Each number is 500 + 40 x the weight over its row's rms, rounded and kept within 0 to 999. Layers, rows and columns count from 0. Numbers have three digits each. The size before them is the row's rms in percent of the matrix's.

# up: layer 9 MLP up, 2048x512, rms 0.129, rows 1883-1949, columns 448-511
# down: layer 9 MLP down (transposed), 2048x512, rms 0.063, rows 1883-1949, columns 448-511
# gate: layer 9 MLP gate, 2048x512, rms 0.122, rows 1884-1949, columns 448-511
up1883 100:529487481413569491470464493570493518447603441483471479478494484516455458564458579457480460447523504528549579481502492487460550525507499451560457468488496473431502541471497469497475556489520524
down1883 099:505483490542488486545534484473520502531507469527535498433576461486598521534535520480501464490527561481418494491432460560514466512449523525538537495482518481513562469540539548511513460446455437
gate1884 100:441470496557553536486564547506467497501509511520506427528514540509430452423547528444557473510507494502478558482573499574590548545528453408491422534511531515503505557503494477545465435461474485
up1884 093:482508486523522544510447483589531512506491451482521553453521561478504527490531465486512494531495519579532426495546529505521402534548610444494531491477502444502497554542445461498557407483495543
down1884 099:478531470434493554560491480474543471488496575489444491491417443520558527488573528473445530526463514588519481502584480429501386465446435529432530491563540474520498487431527513463455506519459492
gate1885 100:539529477533522425470536451469495513435446589421489426569365484473523424521464441521521499459505536510531463535466483485524398463539534496474473540507495432536499521438472475587460525564451467
up1885 100:479469465535569489516460514517523486565492512532535431517422550534502578481419445539475463450509486472568535478511484451518462457476479480538431482516531499519492465513534502484482521476531500
down1885 099:475474496409447545522540524560542465570549471433494510491490444491502599537542504506527534531487463517488461459491492473525388495521538568479538505549518535460549485600464554487503507480487487
gate1886 102:467521490466514472558465483472485483556486537521551491503559508483512564499526517458453482563495484513561490453539446529501478462521536518459503425492588462517495464472463515526440554635528459
up1886 103:486486470459474496518511461534417446554486523466546483428508466456412469496470508537470509486479492496456506529420486433528559531557456519515542448523525579535503540524478503545491590445563479
down1886 101:475502533486450565518496495514427471534533494505565505532481490426532539503561467453439499486547519520459522445478462466458506484446527488457486484546508482593528527465399462474465444525582524
gate1887 098:490495531433457469492466496493500494479506466518553455449481477571514458469437441461468435488528443369555522531552543543492518544529536487527541473517478578468504451499572476532521508490508526
up1887 098:538564497452471506477511490425523488497525517569497510527477438526518488566426522473516532475547490527449535547445464500520479562533442526526455433568448473477470511485546465499424447541481496
down1887 095:538501581511525542522466486456504414525487446443505507478444485508497516529536568488562463497521543558537515542499502455504504583494562487486539518469481495545477434470512561525455484517568418
gate1888 102:458439521505506473430412442541466493521473498468524537525455533461490452525465507536486567497497493498453528510401573442541480467574503441498529513418541555606511574528541511452529482526537477
up1888 102:530468474479518516466431478529514476602543524540508536510527507480543456492471564504493464511551438572463468489476521510529498497428510531480506472440542512510490518512568501478503423521448558
down1888 102:542477491570494420529496475478440503479536426470531519480541524487553409513512458474464464569550499504512475550516509511594419502505514538500500569499469498512492531471517476565517418438456529
gate1889 101:506494521503488487515452541450650423514480561527397475445496499465489503475512472517480463563516450493486552468494509481438478468504475573508474586459563461518533513517552471520480460518512534
up1889 103:440472538451552552479528429493549522472423557450488522488510502458557538518508533549537488478477484465463507413555470519524423460499507484492508489531536459449468463503521426481538581579464572
down1889 100:513551497495503583437496494517533469476514525483511493479503516477485541558527481506499524530457424475474520503496387578448472573398439503502503506455512504481507599511500518437532574509546535
gate1890 095:530482481484502520514516473510491471548447416515509569566494537515465532567445509510528517513384507451478592578538581460486533517465435491461428595532455525548580548484484604551474457573524487
up1890 099:445482561528467499418510491476505477448518454579523500479362511515480489552500539476471469500448512491486531515450526538560442473516497476541502527545520544512496527500473471521469494526457559
down1890 099:465549506543470518514478478497477458515473524490486578538570538486474462588532454578483471583528471557466482504544529497514500485511449511458501499459558516525499478526455468584508409422524473
gate1891 096:457526453465481511453502494525494451488430540492507494505528540518467456519514503507448461554555488446473525488475535558486524503487593521534533459512540522451455486522474497540474518504453490
up1891 100:424528481529511488515416528457520510507490518496546492553463473516495473532481456486493496465576446479487482480488549477484489440554485537512471515500575501452497462595468468510502532544527480
down1891 093:541513536558470490505514499534511515465555497523447497487476498484439519453489454567582517516523528523518510472445508487504489492516461467475489506501531490518472511461592506526438546437516495
gate1892 105:549474434494514404456543528501521464433474406498480596520505515534522489468541527508465507509510514524527432545569485514471496528568521596472526521454437580529562539562422538528572402505544428
up1892 101:447461500526544510479474448485419464490458588453487510545549479498543531518491520546476519554532490472454528455462543486559484524511502488475551562482497540492481477472543513554555503502486500
down1892 095:529435485495459476538418518496446515525488499484550505534552531509516478538436478523519548458560632522473467538491510452506508528504393523483489646515499440502437395490555557554496506535453533
gate1893 099:518529510514558548583502515548494525551413505468523452499480523511555536453520499536486476551455395652481541519516550505434472559520553523502513515481468478466450465488465402564522453524467509
up1893 103:481484472552464513536504572488482441528491535487460513418444552542520499495503532517454544558453464423470544555465457543510487525467467528553566568474522505510499471449497518532501445488448474
down1893 103:541507479524493480536516510521518472527501534543518480532522547514502470479534511454415573508519489454476461531505541533451519529567583463472524516558461550539512520497501506487473500482521512
gate1894 100:502497481486503478449516578542529476489518518543524562490439476581429472469488537537501518505521534493519504514548469498459524456516561519477517502549523529468516498533511514397519500504532514
up1894 099:538470488496515541509536487499584508502494474502509464498459405538506436473463532477500503528473496499529518479515505430521545514517607479503535471474503498522475452577494566461585452504377538
down1894 104:477520474519549553425437446540509518528486475503446466482488525410487588497482522498544488423505492471457524577506496574428558471392563509525503515546458457525603462481552529486562527515441477
gate1895 094:510589549488553565511536504513545485515490521596518579464473538530543486513450507478532462557494551389503498542539426558512547483530519489505456476544583506550420489487475467555497484462569541
up1895 097:493483530457503458491547525530500446445494487569529525515542464542479456488558453441519418482520483500535489577547485512545607506468530538447510518511478495497492492550513487410515422482534518
down1895 097:521492515479442495532485477502503483415479506519449466504494558473505517485498473532428550482494475529407564524496533535464461539430442556496482519414358516454498504521457506520476489446406459
gate1896 097:474465511524498528467548456472544449495471569554515420498498554511506535497466534526581436438565474454448503459435505564510501492405451513542435476506460509452467482538472506489423485433519485
up1896 099:537514517454496463498511446471481544459475492491454503475496376469539480409583536447514523538481487494496464552537462538543440501562526505463508441514514517557518500475475552520446538536452497
down1896 101:514568470516500487468545550505510533463454479565532497472520484484512479484433445489441551485526448494531456467522550478495525525552555504454540545461547436463496518526489477507507474489454580
gate1897 106:532502485507514527494494524454587462438527579527462473433572446474465515502458452471432471494497511462406478552490476477498477573451457454489495452441472418469466492515576510520460471514524499
up1897 105:560516479495505545461589513513491536537480503505493494513492545600438542468494496472509518528482497474452525548448527547492575459569435501499391512510537482519481552441507482469568461553534540
down1897 104:500491463485580513426520530536507502493528516453519483528469536462499546495470576458528494440556498433483567474492478504554497473474551522522428492526496529527508492456481450516536462573508552
gate1898 101:504437421512431568537491505466562497430492521542599465532515543523486421393462425630527536518509446549482534493491498499450538509510482484506543526532558520538497488500492502491479487564536481
up1898 100:490499544468592535520525436487492513524419566426481503502507525541510485497513477462556578544530526462487461506469509574550495505508455511493513430454480581494528493457570502511480486479521477
down1898 098:506560524538505498469517519553481537543500529472453548544451550516488503508550466464506538508480531447555437518505479484473479498534454539508531479526489490529541480469560537546514506471529463
gate1899 099:514550456527459479597527442564525529507438455452503493505506492501447517423489496552573506452522557535469530527479470509471445527519476502515482483555577611537476485466450538568529455501484508
up1899 098:474519473503510505480502517501495540500423485539513464492539493506512487617504497490447507397554443543551460491503457461486534494443439492478502552594499513526463488445488491450484578462532385
down1899 103:504541444533486463530438519400534550467492515484512511500501428463509522510474512475449559475517540447584513514520502561504488422502510496532465424525473489543553520471509500536483453401583440
gate1900 090:508566427511497484593499400536497466450476532482486494474406503465539490440481527504555528497478435474471576435498491508493451533487412458499515493480508535530541445427476592531434488460478467
up1900 096:460485504592548497471533533544527476563422474499471503454485513444519583574508553490440472497550560460432501537501472426513469494525560494444537519607427486492544443511511489456495473487419433
down1900 094:436534467413507471552477461487501511489489489581506475396503521528508475510449519505516543505450539486456429446479553518502442496486511493441534460514479520476437571555505547526519452470522516
gate1901 098:528539593550470544494499512444540453470571479521484497474577515471431469469397449524512498536462520450503494525532471497492530459475518568506507556502504485548544512494566546510513506478478440
up1901 099:440540560472412573519460486510491499435437511494511541537501536547535478454508489442429561483510527497463527527483478496487518570516556578417506545503448475504543492501501438507520487485549530
down1901 097:416441494431494490582486544487552505502511460548547525528532456583470489505467536522580503493481460570556461511507462525451501513424520581484528436521430476447489520512492477548472545515454474
gate1902 097:513471543488510566462502495502544506486516532514462522513506474498492481513481507475456513474567478436433571452481511499483573514600457412451534491504521414473506457452468560482510497500410505
up1902 097:571517492483500531523523578482505413526475510453513491562481560483518493495449544445534449529541477439516467533512498467474537489481668497532520523496467544377524484529559473492517534557477513
down1902 095:432515511519413474435532554571457571484475505509491538499522427547483459520569510474397477550478525522507506460469612494480498444509581588517492582461532550446516535499522454460467520483406425
gate1903 091:520524498495466491444552503497475490556513548464501527561452518499451500503493531491504489509481478491494442497460485481459514468493480500521512533517469512457547414434518505530468562527565515
up1903 099:441518550576526490525539480454525506507532492467514542466495420515492494477535523548443457511460487445490507438508440483461460483499527477523493524519553507488466521469564506477534559543534515
down1903 094:446425544535536465471501542533547458544435513500526423514530450489486537539575519509484460406485528407486486398546568507568488466561495483478589444549544501560427454570502474500457611506466500
gate1904 095:520551527478551566485497475522487502493498516504518492480417523542438530495489523501440534539580493494514482485507521477508460455575506510529566518479494440490551499442530483473514457498545552
up1904 096:433503483461554505533524547469523572505523588499563482492484511408475516408466460505484546558474486485448475504551469497524566485479513398551515512483531463507543438442547521527522460484529503
down1904 097:484448486533532492409470586468507505563485600477421537534574505502448455467478465550574548551450415507493467492515504515490527606517458522498482608489446429450457496469475509472487467445535510
gate1905 099:531505511587506503406537471425602452412467618481506446487571434432502488495497489493460506502449460488522498474484533497466498442511517472495458503514475440553594494527545491467509492492511475
up1905 109:500453561431551515506484532530363546456432585479434483582463441500540456525493509568470481485523461550520473532473480512531542470479541523477538528468549502475497495490550545515493524552485465
down1905 105:489540477465517519448505536482588498500558546443537508503489466469478547435572487485504554470499534512580446530548504462416486536531487507420492500512431535579549480508471518432487587514544543
gate1906 108:467517419464501495512510530504489557501497512462536492450546423457548506526462543516565480463436533549501408502449451423544472473564489483461586579478500446505571582451477488489486484454535495
up1906 101:506498497562458487500551517491511526491477498510443445536526546535473483594489497468508521539531554521418452538494485497489497548475496489526563449481496548501496471450532509532447486517429520
down1906 104:503499474456577563516507533557477480489500485556524478493524505564527464472466482442480512522441572442432455492533516469514469537570514545486458495499529510527499516515446462520520460530461468
gate1907 102:473457502502525555418470457485481434481378545444496485510484517495467484448482457502460503528440462519495605476522535451531521470495482531467545486430521501494530451580553514504463505536554558
up1907 103:518507465544429468534502552455556555525565529510527492499429502507481551498549478508510498480567543483477482482447531476503512507538539474553584501471577482547521525435462502490551490487487496
down1907 098:517551489575493470465571548536477563506503464589482454492499511529481585483480540500419461549549455508533487478557461541555496515518540508538455462419507529542565502561481461559571432465471470
gate1908 103:516552574551548519501563537509546535473451579552470490527551498562466506519550428569523474498433466394497517513500503507432503546531518441480555535584478480426497474554545524487546473491548500
up1908 102:530547531508488524490544500480508473505562550540493518565541437472528477513427489491426546506495539502496501550549458553462458463588550518526447463515465499563521554520488461482560391523524484
down1908 102:507450563508537529481507493534548497480511518507487589528536452528537465414472428469497507415578485484574547535492441522502467480488517562470478466592495575550475515527492493487479414536483592
gate1909 095:534459493459520470469507529585400538499448426487467521466459511544479500502461490502498529548509482516520568461553527490543532540498459466533506526482548513501600496434537536448479496473431527
up1909 101:485543475452448442506497518536444498511556546557443535477497482498451498529505526517470539479506474476554522485547539495463492582499484535475541529485537531460504546565456531555549499462451517
down1909 096:472485432457497473531550492442461443457488490488524529475507581518476471503483491470478542486428508437445559533450546521491483467493522505485598493512423575545466519505460446373491550517529493
gate1910 102:547477492574467553502518522522470501512483532439546411487539533527515523530407537487505462578531575494562530577529527446469504492502540481484469482470465494456556490600523497508474531509485480
up1910 099:550465449454439510459500476508455465440450404442497448462478504490428546545497539487543490411503611530519518531487485508525515506493486514522505526484497554491478572572480469518508564485478511
down1910 103:474466517500514502522467477519563405478565531479532530508481493512574506516534475558523522586495447513485465488486493536519426458520480552511511498484529500552533507467538505488472524489469559
gate1911 095:536423395544505489436483502553472497535484550487472503527532503486497499460555538477440492436449432582488465520469549517441451558534490484536492475475526554563530517578467571518490492514513520
up1911 091:505484581485453510526506565507498505492493490472511492486499551521563494515441495560581485529597565463530551530478526412531505490473465469423534507526488538528483452476496439497553477444489480
down1911 098:548411485506521514438519443480598540538488591532505526480451507573570581456563570508496518512563524579585518465567450552590491511543573543477471487557508509567510547500492492551497529446478485
gate1912 105:519422472496487464537504481545465460565582472408462511491564502507570491537506493518540515502424519509549519493532525451519449519555505583483514509540473487509459555477521470501501459532467464
up1912 099:479557506508458538474527552476531469541472484506543534512524554506502506477494556536485511576522568501566538517484522475476480393533481582519468478548525494520514495506499559505452582465512547
down1912 110:412503452494418508462471531483592508516498442547480460490498498501499482498478502546511446530463501471495511477438492512531441408644485463500504491441497471547403537467482524524460481515515504
gate1913 096:468511520432464402529460470473498532512457495480463560559507450510520463484533446419506552554546526496505439516508460544586471539439456503512475474530528537418441552575493509535500453520483489
up1913 090:534509528574435503501510539569508471453556532457436556497504473479519538492512518503533506538509468542381402536496543462497510570510483560554501576491473529457539491473466583468512544498507490
down1913 101:480504552462451536434501531425496520477494495445507498463470469520582475453530504441533471578546499546504490486546476546493475499443452427445513573458468510472452533549514516474574514455447432
gate1914 105:457493532542466540534489512488442549479535546531461456529503542469482466427499460471510512514484489500518531567490471510450561553517594533489474541522481479514527470491497528428467493506491526
up1914 106:485536550528487480498518537481498477484479497542468601495550472537521540509517500472556446519485587526481442534470546494525544436596486524526442498548444487566547569512507487464500501478483547
down1914 100:516501445547497553506475534542508527563428511479551527477530452549422493490555571577432509495479495555538498550552447537485497479517504441603501485541475477411587481534541450530537484536474500
gate1915 100:445528457519549494441416543497595479494495487446547461581511585426519531458477489480492474525467496535475498429499453491485468399540421490482405503484507539565460585486580532502533498457434513
up1915 097:477429508497595491578553511455485445446576469514538478466437515521470510501498524527510481440537553372559528518475574553576455489480527544500524418529488583529498482511500520480485454478549481
down1915 096:499497383517504504464533541464565544503499536490499520537521513512430470560502544505494503575512457453442484502447483468504510404463505488434586476547452520550582492531416488553537539537466499
gate1916 107:544492467466536498495474503574521506552459546486525443480471448466505472463474460493576469533531512540517467551471504515534542487562490532504569557618572497474524540430426478487489575541470519
up1916 105:539501497493485499533522461492473483575561438500454505485534481462498492533562517510488512520504546482579482572561519502523498557525455593499460445519465495449491489502530477422538457538526501
down1916 101:483588517527557492508428468528529484484494508526545476412475484474482455404527534512439529548481479387572519502458453434482591537572535510505525485429423471506475508501497476456505440492535537
gate1917 098:551490447527543522493513520568485505514509549489417486483468490497537486589517519441508471448508471444538486512534457613578441507453493487513506507554497547520541552485486562467506503531519455
up1917 096:538472557459516464487512563527510558461506506531550557539483501514496464441530540473505464451526476482506486510544497433476580509450448498432463437473517503469459451536504502461536476529383523
down1917 094:434556508491542495444550483537453522483422420513482475539485509415468517496596503584542515563517524550443485501562464540540424471485449491506521515477568504568539470488477526481572507505462528
gate1918 102:543467560457416483529526499524537525489502527568501513499492430514507495441482509455536481534466479496519488475588494584430568489549474439470477539486526483546494528432514433470416431535508555
up1918 099:499568445525537559505437550512559504478455506521561479475498495466452493527388427501484554497546512485518438518521472519518449597459552572496494494449502485473501498453573543465497532456538486
down1918 098:505539536596529486528522495473465504523538494481490455582419483493512518521560457489438468508463498509456467536466478482542519474490479445513486517556531469515511458613561524507550466505539509
gate1919 099:472534487511482501575497575478469494549472554530557418478518572501443531524499428514526459589512588519463448488485464567450551467501454500448420446476505483461525503549452452502452501501555461
up1919 098:509463551573531462459559517486538546603446528534481466549563480522491521545571589517549522574461515483488549503512467544529503529488490521514529481468530481487502487511500510458569452538484501
down1919 103:449526502493547519537574450474469548505541487475436465450517451510494433563390480566511539501582503522482434497498536487472515476459508430593484538469466494537519516467456453466551547478490581
gate1920 104:462520526536528497508529524439507404451452460416436493494454492458516517437552516487552543479538539474569516530521481393474534503500481618470508527542541484501424500502499585467477554497496535
up1920 097:478495504540518517449528486530481479522488503497410539514498481485539525425506501415439543452468506500548542510503470486496553452486538520500460485521585497553482482506364569455453508535442504
down1920 097:469492468486535498484525491486428506432483455431518556479429486514545496457517426479478522459484592483505505476441564535530478470597498443517567503515546459487507463490501525439462534560501515
gate1921 095:446524476473448534528486469504512579483488462487494509487477503472469492504455472513483430487525469522512551457551514499501487478533519538462494519544564565479523511552416491512484500542442414
up1921 097:493528520568489617524544455470431509550502487498503438465575551519569504496513505491570500507533464476469476494541470476532525450497419516513475442545591433453452494470496532476525488514482477
down1921 095:568475542439488577452491495467531441502496500486476500504501484502505566460526480542523493514496561514491460553504568421456492550544465403465518503514518561473428504519535548492492544494520522
gate1922 108:463499530492482540510491498500500475458517573482520416598542484467514495521492451527444532447547576524442573509421477478528543500483476479509442454484503437465485508502483533485531472480511495
up1922 112:507484488490457491438558454509442452453509557469500416595511445516521452514457512492487448473475487510460493478546498538538488549497486559523590483486481489383431482535423485464480418442467473
down1922 115:548470477494418461523479532555469445480513526462486519554530489478486485494514446452530495472535522553398547442439520524511521485501474527532431518514546518507487561544525544470448486471431495
gate1923 110:484473528525572491449447559458491498553526414473475495499505511485532502480495442480494469444497553489465513532511505504470574495489464513457469474530430532481558419482520521414439602413504520
up1923 101:487473456516501478555542448509451494519434556516507467562507551492487486486511495480477531545558492539475511445433460576539424420426469553566438525447514501513501511458438506539515453523588502
down1923 114:491452494501476523467554529526561463477495541545541529496507524504518543500474540517507612503505527418540436464468506434571547526444476553567425456521513472469531524472442495525580459488514545
gate1924 102:446530391527487482463507491538565525529556536461458493515500464458539544472548489481453435518520534441455527552532493496458516536570459518478503408532521553469530532526511555531458475544502455
up1924 101:466427502497455578507484512487493446504462479439548518427518477574547515494518445551557537509411520454549435491466469509480506455507491439479543560431500447482576452502499452450452504483490518
down1924 102:416486440614487516517503512449465530474433525517478458531530522493477479483571452510478499491441564490481517447433431541581532502463490547463523454543518458519396507418507530538466480531473545
gate1925 097:480490511536508469546498418466507495511546471446477473514552491544486542449543558492441462512443396433471556496516530555497478502513532481453503562456470473490498492536461497489494587534493517
up1925 099:430537511531540508480563534455465486470480455483518503531509500445466479509411527497498526519499392516528504446478581447459451497551543481506535512528486485504496491530525527515437556478553492
down1925 098:510452459476506475534459522455595453492535501485487446471521511520495542562497485440422548549479450493519529513608438557526508483503494502477535489605492556524463470454441530544493543416445531
gate1926 087:476444449465525492499507527549547534561472523467465507448529535445487466522498550545534527418501588536453473461418465579461489486466528465495505521527521504464542462560538539509515523581576520
up1926 086:532497544533487446524455489437513507467462487504552525468533468473445413560487467556562518484409456467522552511466513451436593498552449516534501452461476468538498520436487545551463509515476517
down1926 092:491542469524547462485480542469491517462489494470567536467503515518480440458511496503548408481491484520505444549478490535423409552451517500542569547466487496547574519443516438525499509504519509
gate1927 093:565483495537539458494473417527492410506472483427487502450537485500542469522469561437414513435573473479519462469537477514505478471457489498505521541502454534484561532505525448495505452499586468
up1927 093:480453566560424471546530452485543428583480459524511491507511549436480512530545439563521476451480512497539486567454487553526551417550486436513529510488452484540556528462531476500472456529509523
down1927 095:560484565478496549493537435506528448541470526484532493519528459442569420467487550440536440528515477517571480464430514483511456465503495472493514474468600458553549522526554489470424468496528520
gate1928 101:467540464528535531580532516520495484491451461524518508555551527488462543461446548465454548498519590454551507429576470466508516553536470542510504476468501508541527498401548553467500476515494531
up1928 102:528482459534476426471531459556427563492524551493490446474600522480500437496428485510498457475486538529473487473493499515477480476509469530517500467496482546553508601564471481469524472550471464
down1928 098:448508471493421447505503586421452519542544468527444499502545526564451562444519455419504495530514384483479567537432453470492464527512477441510487584467504462570496457507519553538549525533460509
gate1929 097:478512483524472530485548488531505520487517445495481412575518499521460455493543518460529511519511512506468544475575466423553483576495535477493490531550514536487405459497487511543398509489524485
up1929 099:558415483475525496474551560492481454465575548500460505432520482497513455408473544486437576516514518482553505450471549568491537437480518486458503536390511470527494425550517530553498502481433481
down1929 096:539540509566476465585519486474518555537518555513486599487498451490454515429479536546460505459558462512469479524517436508464483494544494540512487476506554518547503501522558554496445464474517474
gate1930 100:491431503479480523479516517453509479546445587450505518491530603478532524505573516507490493468482509527455491498570510528499488435514562539476491501466542476535485378503455606452486511484512469
up1930 098:518455538467513559496575577457537498534559452497512480516538483457448495548461535500463489575487543538488473445504500542554520524495508516450517492485559560478509575539470504486528461589545508
down1930 097:513425535531491519466492531508534486504444490532543489468500457433464579473491538511483473545511461475436561472522494468572515500457535507517541520631486553519488438474535470541425437482453517
gate1931 103:484530510548574532478482501472454585526525522514528479531444439433485510559517525420509505539511548518495501458484443482453512543593483558491513520449450439534490565451476498490541491475488524
up1931 100:515538460526491549477550594490458503577536499493475560442518556483504494551447533514569500541484445463494550513493512501566514558540493526500417510487485451536478516545526638521483503455477538
down1931 099:467452522528506451433520537426449431565518478535604454498474573494475501467481522564510553532489507542480470492552485526543501521464489522528485531499491454513447523474445506519521470533530428
gate1932 104:447513518490547500507510493502539490516485498536469534493540472413462486438571470523552494549449533544550495427526459529471547526464512421476507521539467511520516500510465543490444527498539539
up1932 104:512474475487498496528523482466481492501507482542496530545441535546536519457500545521489488469497450495455489506428501513493519491511481490499438555499556524508478507528509495491477511515501585
down1932 104:428433478499516502490501523491471504497505503494464477503530424414470533529502471559586512559465441503512473499553553568458541426548452496549511490509500507478495475505548510448514501529507522
gate1933 087:435483485544486535479518480533518572456565533504474511469449537465520481521546475517518507492461546525472487509483513521500550494545370477469544508472532433499448539509489564522509473457524545
up1933 087:490474563493508469554506503509562418481504491537504560508493478470513530510473496482515547505540476474527504534493463490557511535463528466508492447475496511471498504508509520504527504475519509
down1933 090:534524502493566477499450458477464548426445524497459471503442469481489480522463550525511557538491465490538488446477516416501466492478484477436504494537530375509614474554527503538501502562509473
gate1934 105:482481519419491512506500516501415468474486482457549539463413486498501512529509519458542438538584481530463494489493511555452546470501472473524480455456506565523509572498479549445470472485538444
up1934 110:502516532525517551482467527492459456523547491478476474499449498479502515488507480496484542522554499464432523455492500526512531518584571484499506431515486479508570487576517480441507519508522482
down1934 105:474452439501446471583573459554530546457490506508513523488553545469490522498496480520457520510468521518527573525555536444533456541400504519501469542465556474531463465517489446528486533541429548
gate1935 100:440514566472530454481456509413511540498535388472477539456481528510536562512519438508476476576491501519454519480572483536526535500505466508412551533546509563521467512566518579498497529547562465
up1935 103:604507608455515559559531540424503536476540497494558544515468515499531501527452535422519458564451447472509482497479489505514547544502508477513542552500454523476495533516502492454562462575525474
down1935 098:475519509494538558498462542475564396513587541432530542508461516437475427530509403433477515452594478504451455576521522526486480532509480530484520480564536508470452468481449519552409459496450490
gate1936 070:561511471535456476489440509533509427441467472510443515460458511513502519478488466531474487497487515545481531439510458508487543464527564597421442493534558509504476497581476464473491501544494543
up1936 074:543480515483535483477578515512482461538490484492506495475437446460554492553485485478488485516533515505515481455502493552446465501522574562467473543513555494512511539609436546470531540484518505
down1936 071:535467558522515539551465557553513514483537473543504535536463562495479463547439457518452565516501488525491461485474542536513527541490484489470497420503459516459499581524457492490474524530491485
gate1937 101:478486449516535522479536526493594498498528482494386575500490527505509493416519488513464428474576464494545499575513578515540490474528482530509501513534574492477509488532519464437451514455429513
up1937 098:534497473533508521528469497478482492506482464449520484475503465508475487460584504512499504478454478594547520517497533519577599460504506529496513558564426531531493499555431519477411507594509505
down1937 096:557471511527443456556539536558497482469509468528501523551476521517492508519450527454491505507481576509523482534472545465442544500489478504493504457562504438487545445464536524531498500524516526
gate1938 107:443527546435500489428451521568490502467497534480482415489485440527505520507528490509487446460477509452529496488491495464456515500442468517512570479542523492446490501436540518540582535527476552
up1938 105:539466531517526541487547523462469506484447484434475479519508446527504472533527545434449538497518488543473476491507481564453494456555532518515479509505453504472486492444550506546481522474517446
down1938 098:464531462566449507504496455502534497455537556498520463480520521438528428521540482460540486524507507493520487500579511503530557519483523520520514518523486464493559497514480564490442466566492524
gate1939 106:554472464609431460488474526533496525530495535465553489406514412464508453513460454522534541474516442467532437456452447511434532549515504489486509459540505498536530554518476477469419497511571499
up1939 103:473571475503472544428542484445592557465527545572436444516502469487483523540500626536499529488543507527529535566450502545423487453503477450458489457529537450528534500510501454491536431506490470
down1939 103:505479413522573447484508509610488544562567545457552485512500457478610466491440491516443580460473630486525561435445522485474503491517486462479495483470472526540498485524535486539480403511481491
gate1940 100:497467493511560512533437569520465516522481453500491497505492470510509502432441536519479472467528471499462488435470516531553499457540509459526540545476511470477502486588477558493478539452495539
up1940 094:487468491480513507495444552525521504433459507496509492553438503489522492537472543560511542441562452582558445485555517463568510487497466460428604421448488484504450505516490601494451529449478479
down1940 106:500474497523494528442455517590496535464467504547473519498502539518466575550471484543479524416550541488526552487508539583545524518452519486500505552577513562546581560487515536516485526496501569
gate1941 088:452451487601531508480488515456530479517482389448472531496418497543593494552470497483423535504476445554521502473482482462481581492502475484528497513490480443486543524588483506514534506453553544
up1941 094:478555464559588523442506505514483518506538528558510467508470520485564438518536503519526464493520507596447472490521539461540457514454428493509460554484506462478459515481532429462468427483524463
down1941 089:454487512530502494485453543454514481460455538506514547555509518568437419526504541525493467462438496555573513503523545490533520524412412463465569504478436524491594463504506469516493480468502452
gate1942 110:466500511489574465501456503451508446523509480524502507550508467514502505559482446490480467499466560510497468534547481538567475537508577491479494493480480508538477543527470437429446441550475505
up1942 101:438406514526440521566519501509457480454457520487512478487545579531474481562515489490516553449472504549539520498544487516474538522481436476465486486480611516483534474496511499483578457500450515
down1942 107:536506527508507439475539449508563488475509507463550462510499525518542522480568549481524538447493491485525502448501508480425521530442474472491511511491569529558474455517555590433480465495506520
gate1943 096:473461474522456569429419501529533476545453462474513514502539428533518501507459535453396535495531473489529503494529526483481554548528468536448595531477486498427408465459500525485501497496521447
up1943 076:492469440534472522476461451536460464575435483534487569519424492468476487494521531467458457519522494560562534509488576544478576562522474516458507496508533491497447427420510475487425456479586476
down1943 099:561489552506552399503514508468539466516503480476524518457520545485494532506472480517474523511469506533581519506501535486456457532483458518545482422514498470516495498473464556524463455585500453
gate1944 098:458517528453518471539540556478546509519521465502564455431419509530537464491503495593538470512530540514471533548520502527503465513501477512492502437548485447513489518396547491508480446565435491
up1944 097:496518478444487499526419531559423533528443518536523537419525519482445557441482619512457530502391442572491494534551472500532531570469431453498589524523449564489427542516494472470491535504498460
down1944 096:530516455556495446561563525518517491469523429477568591490554465426591575498529562480419476484513459462493509474479558470570530497455436514418604539463455499487543589554512539475542526474543476
gate1945 093:535507417460422530509497447491519478519459499492545520460461467500490606507596508410504545511517495550471452473568569509472454528456463461510505466514429482579557538493529466499497548467458442
up1945 093:526453474491436521558499472533538486465472461459575479456464411490500575492509506544515550478534458511456527518493473477491475456458534550515458411531402515428470540502540429449493513493526482
down1945 102:526481449553496448555552530532529485500488520538513571425493506432514512464494488510461482445532437572455489458460508450503527519499551470500517581468498534479468541474465451507507496434515440
gate1946 097:522436465515605543417550485459436479517481471569543512535473526532531548525460551575459503502567455511479487565511521506544504446545465529477542493510580411468488553482552481409521476493452447
up1946 099:467476497508494440493591600523458514397529557525490515467477480509444550514513547524512473479422397471508535527442542446503603482520509561511543493488467522571500450450565534462511542522463532
down1946 100:493470519512484557543511494461535461478519486480444522510498426501530441439612541509468549471545456502490508500485489579472509523497494464518495485493501437450525483510511486503473404469407489
gate1947 099:525497565562525507552486561472496490571447477539475500538511440479504491479363491512438516451468508477490525543548512435483434516564536457558413512503528520475494430492526452492484477540471523
up1947 104:420496480476472513502403521496442495483500462561549470507588538567465475503528436516456473377570494470498431509500541518461494485519493426484486437513458550438475489507491531521428532549563436
down1947 104:481454479465532478512529524552575484517537560490463483533483508515439451474491465386475534470533517505559476468489513567590475482555539606526522517445560493468563502476454511496467535524477568
gate1948 105:483501472525542459558520459423558523401525496513466486522518473526553416548518490500648514520541525535458494490499508492451513519475523467535508541459507565472467593545541470484486531515523570
up1948 100:507523494535528515509524520441522473451587488505497511562496523434503450484491505473440470510496598605488494538454565519439461533504493491478521462487491454533396496476504511477470521542473478
down1948 106:471487485565477516476510545499509462465443490467539472483455451449491490461538481511488509512534489449531451505507430551431456588511511507496457462536444432507497539576435515507499527580626544
gate1949 103:495482536507547527422520511516524456487431484466547506533474551531420506544502537499509461548508471562494505479539517558468497577519486522522523509528498436506505497501539563445489558490484463
up1949 102:490433528466532477480506525556551449535472569545527450444515526501513528450462494500452487539512468580469547431485510507560529464442421425482491521453523509537577473529512506521433454471465442
down1949 094:561494517499514443535475520477479466573498540587505439520426475452510507446490546422568488447466531558537460489429542534471481471455471495490446551536458486526471470505514487545510531482501516